Weights of a small GPT-style language model, trained from scratch on English Wikipedia.
Size: 14 layers, width 160, 2 heads of 64, MLP 640 tanh GELU, vocabulary 894, 4.16M parameters.
Architecture: LayerNorm before each block, rotary positions, no biases in attention or MLP, tied embeddings, attention and MLP in parallel.
Training: a variant of Adam for these matrices, 94M tokens, 5707 steps.
Each number is 128 + 24 x the weight over its row's rms, rounded and kept within 0 to 255. Layers, rows and columns count from 0. Numbers have three digits each. The size before them is the row's rms in percent of the matrix's.

# down: layer 5 MLP down (transposed), 640x160, rms 0.0916, rows 514-522, columns 0-159
# up: layer 5 MLP up, 640x160, rms 0.105, rows 515-522, columns 0-159
down514 090:094125157132115074137112122142136143127142136124174080159123119118108114118096195130139071151134141119119108184194145140114161143130094107094112147137148149164119132136171160066124156139084115129128151112171141118129127101142135182114129096139123147145140137145138130121135108130094130120129122126136105129155111138084118081169120139145159126096143143115147154131137117135133147139106117088110134107108156145085126075128148104105137099089160133117158104137139134147102121073121146
up515 095:123135083150144127167130142111132146087152141103118128124055136135126121144117084091125134112094088117063062135133107096159136124145165130174126087111148146108128136160143092116104164133155093110112140118123094129117112144121158139124113114135164190118153129111110134112129146143180103138105126110100114105143120105103140182135147126137129098135176095145124086125131125133114129113139169158110153123128114164118172128116162139169150147129154175147123119112142130105107119095107132
down515 096:179117147109117109154151147111156116163128122121107155118151085151131148136122178138104100135172132124144151125107134136111119138147123125069152131157125153171134106097130166121153119132129166118153128139158133103116138170130125108102106154143104103110092152109087073145130149175098118056165125157102116111084109174129105084097066096150114179131125131134112147159154131131117106137138125137128160120111126101118144132131114111134154128083132125091160134108099143140092139126143144
up516 089:136086162122136106101109127136160151138105159114115123157139110116169182138155125140192151128121125177120134151122135117102169127107170158146130144130145124098183103113099159135111175099134065103122124094124116112120136148137097120107071129117134143131144127120158158116076102142136097124110138105145136117136109141099108136124099143116122120135166103149138146158088152193108141125151123170145118125137127145126135140079110117120159107120127174178126101107113102115137175131116093
down516 094:090145112155132154127149118126141096141125082118146095118074130155124095111148118110068102110138116106110120104151127104170112119124111162144153133126105098133112141139136106118182119169161168108158131150138132170113115135110146123131143136123114085125136088154097110151120134111149141134153168092171132134123102116131142130152077141130134116116106129159150099148152145102109166154090125114128136155125097079139144087174096115098133107131123112103139131102109163187202124122158129
up517 091:135150124146108125138120136126127134123093124109113098151127112111137110166129123155156156153118163166129128175123178142184137112144129121094123128162130088079125116107131117096182123129139137092108167102140115105146108150118095111165147139148127146160108111072116128103154132142140097160069147111121104093166095091063145141155133149122134141126135145184143109159112151103164130132132095096108110104124195125129134115097131117123138135119127126130134124144108158123113140172069140
down517 088:089108134100159164097144096113139139134116151117148137105125141093086182147165101120146107108120067124140131087110131125110109120100121138156130126086115165160108161133116120131084128148131134160127092154072147128100165116111139131111145097098128112080181139127120105124137140103108113126165092145143138156120142151124130120105110141115171080150074153137147139101154107137140157113124166168142114135123126124158115120136119193109109116154147176108159129120126141130154115133181109
up518 105:061084136176143119150120128127137128093102095140121158113144147130137139121181094120122169134134111130129121143137135118134115124145165180123121056103090118153160092150163092151140130125112139128115121124125175105139136111080119144099125072125147173151161128144091125154115103153151142146137097153142143167133158092096130135120128145106163142115099107109162098124127130103155139125156113116124156142099167108102082151119125148118181123115124133129127096110143141139094083112143098
down518 102:138166088123092125126116116093131104184133151150167123127150113080116096103137107113158124142074145142113172098130067121137119152116140087130137138123112137110147089140108128113141125111128170144157157141145126131123094142137113116095124152104102134142134130111171111100138112139129134133139170065075118147169137143170074158153115126144116127134127109139102156157135147135091129141085143121159104148129147164139169154110112069167126163128100119141141115140125100130099164123117157
up519 095:135144117129124101139137100104112124116133122167094094188121159131078117111139112119163092159135149118147082144134120081083089108123174114173115125123148135119131106106133147068078102168106117139129120149149123127123142157117092105126111159110151114142158137158133105112076158167104112154125163100153098128154141150116155109137099123119112095082144162128143131094139133167102172125175141142111152112087135104164130130151134161096128113107150131150122117127153126105171117119126147
down519 095:107127131102131078133111163148154137121181110117183123148135093107115126155149111133136072095122080148142140126130149118108143128177138137109160134074099152111147134121121119176155151058148064113141104136155159112105135160112123141138126125101176128161107120116069152129110122085132147129114123126170105091137132123133124124104142148066123114138107070175137131161146133100122142132112128163120090115136141134152124088122109169107114158131127123153126140136142134139120126139142130
up520 101:117143170154100127147114118133151149128132101152104160121132141105132121164160097177137132130107167125132128141061165082130105128129158107126164089120143069070116142100141143074117128106107136124118105113156135101101134160102136137152121132079147112146200120112158168088118145119126117126105153123124147156109144095105115158125138136089129133133123104148131144110174114166161185120149112114156149131106142135155132154122123163143120143156179134136130105106133092136113140103150123
down520 102:139109130116104099150115107153122138136158057100158073149118155097098087137121137156124133157127120188141104154123155100122087165099111122169162104130133200115106116141115150148128157131107137102132124126143125141116135177114104124145130138146143126108169151130162133121100139111154090094161134146126180113110137140129123112097167086110107106128144118142124090147145107149113129120095100136115146145130134112096181090152129160114107130162140093151140156141137100095123117108142079
up521 098:085126125172137121150135104109108128129100124122110114169100133116097076171148117125104164079113112149091144114167148101100109122123121175156107078133117116089170143116107139081136119136132119093088170141134109089115155123152124131122100153118094114155122096133133142109112154119147154143084097149134109151124116065106113139116135172109122157118126166161141110131103129144111160134142112083127128107086150158137121126124109124151122178169180148146134138111157134145139139124143085
down521 084:106145146129127114123109151095115120120147131118151093106114138146134132138172058095127126161166134092126204100144146196122107102105092132088133125086146116185167122144101105132112154129163170131133135098119119104089164134120116140137150143101123114129100125181137116116128124094141121135165136111092150147144119136137131117118149127097114121129116109103094080117128141089157108144117107178139130142139097144113119112131131040146147161131132135090130146154145131127137145125140139
up522 088:148120138124142127114148149105118080115133159121127136130117139134150123127175130114138136092115105149087156147138131115115156069085105156109145130147131091125172095130124145132113133094156122135137113097120115092142132124096103139161104125078092128176141124114125118128166140112140116124144098123132124117176075109124071140144113126140118182154078129170133120172105092167090117121118149145144096109153153142175179115137092129128153162108177139117129160168147110117115143146146093
down522 088:110150098120125119131099135125147174125095099143119109123133118130111150101124133128126122170121149079117121092109099095158138138153154129149123124101136155147080146157120129129191124130109135092134143158137188160119144134155162126093134108135159162097131111147158101135131120135120115156108151166148132179118184128114158111119117151158140075128136160081116107103129179110185166144128101126132119133083136128091084131091130076162094142128110096123119121148104103130113139115121119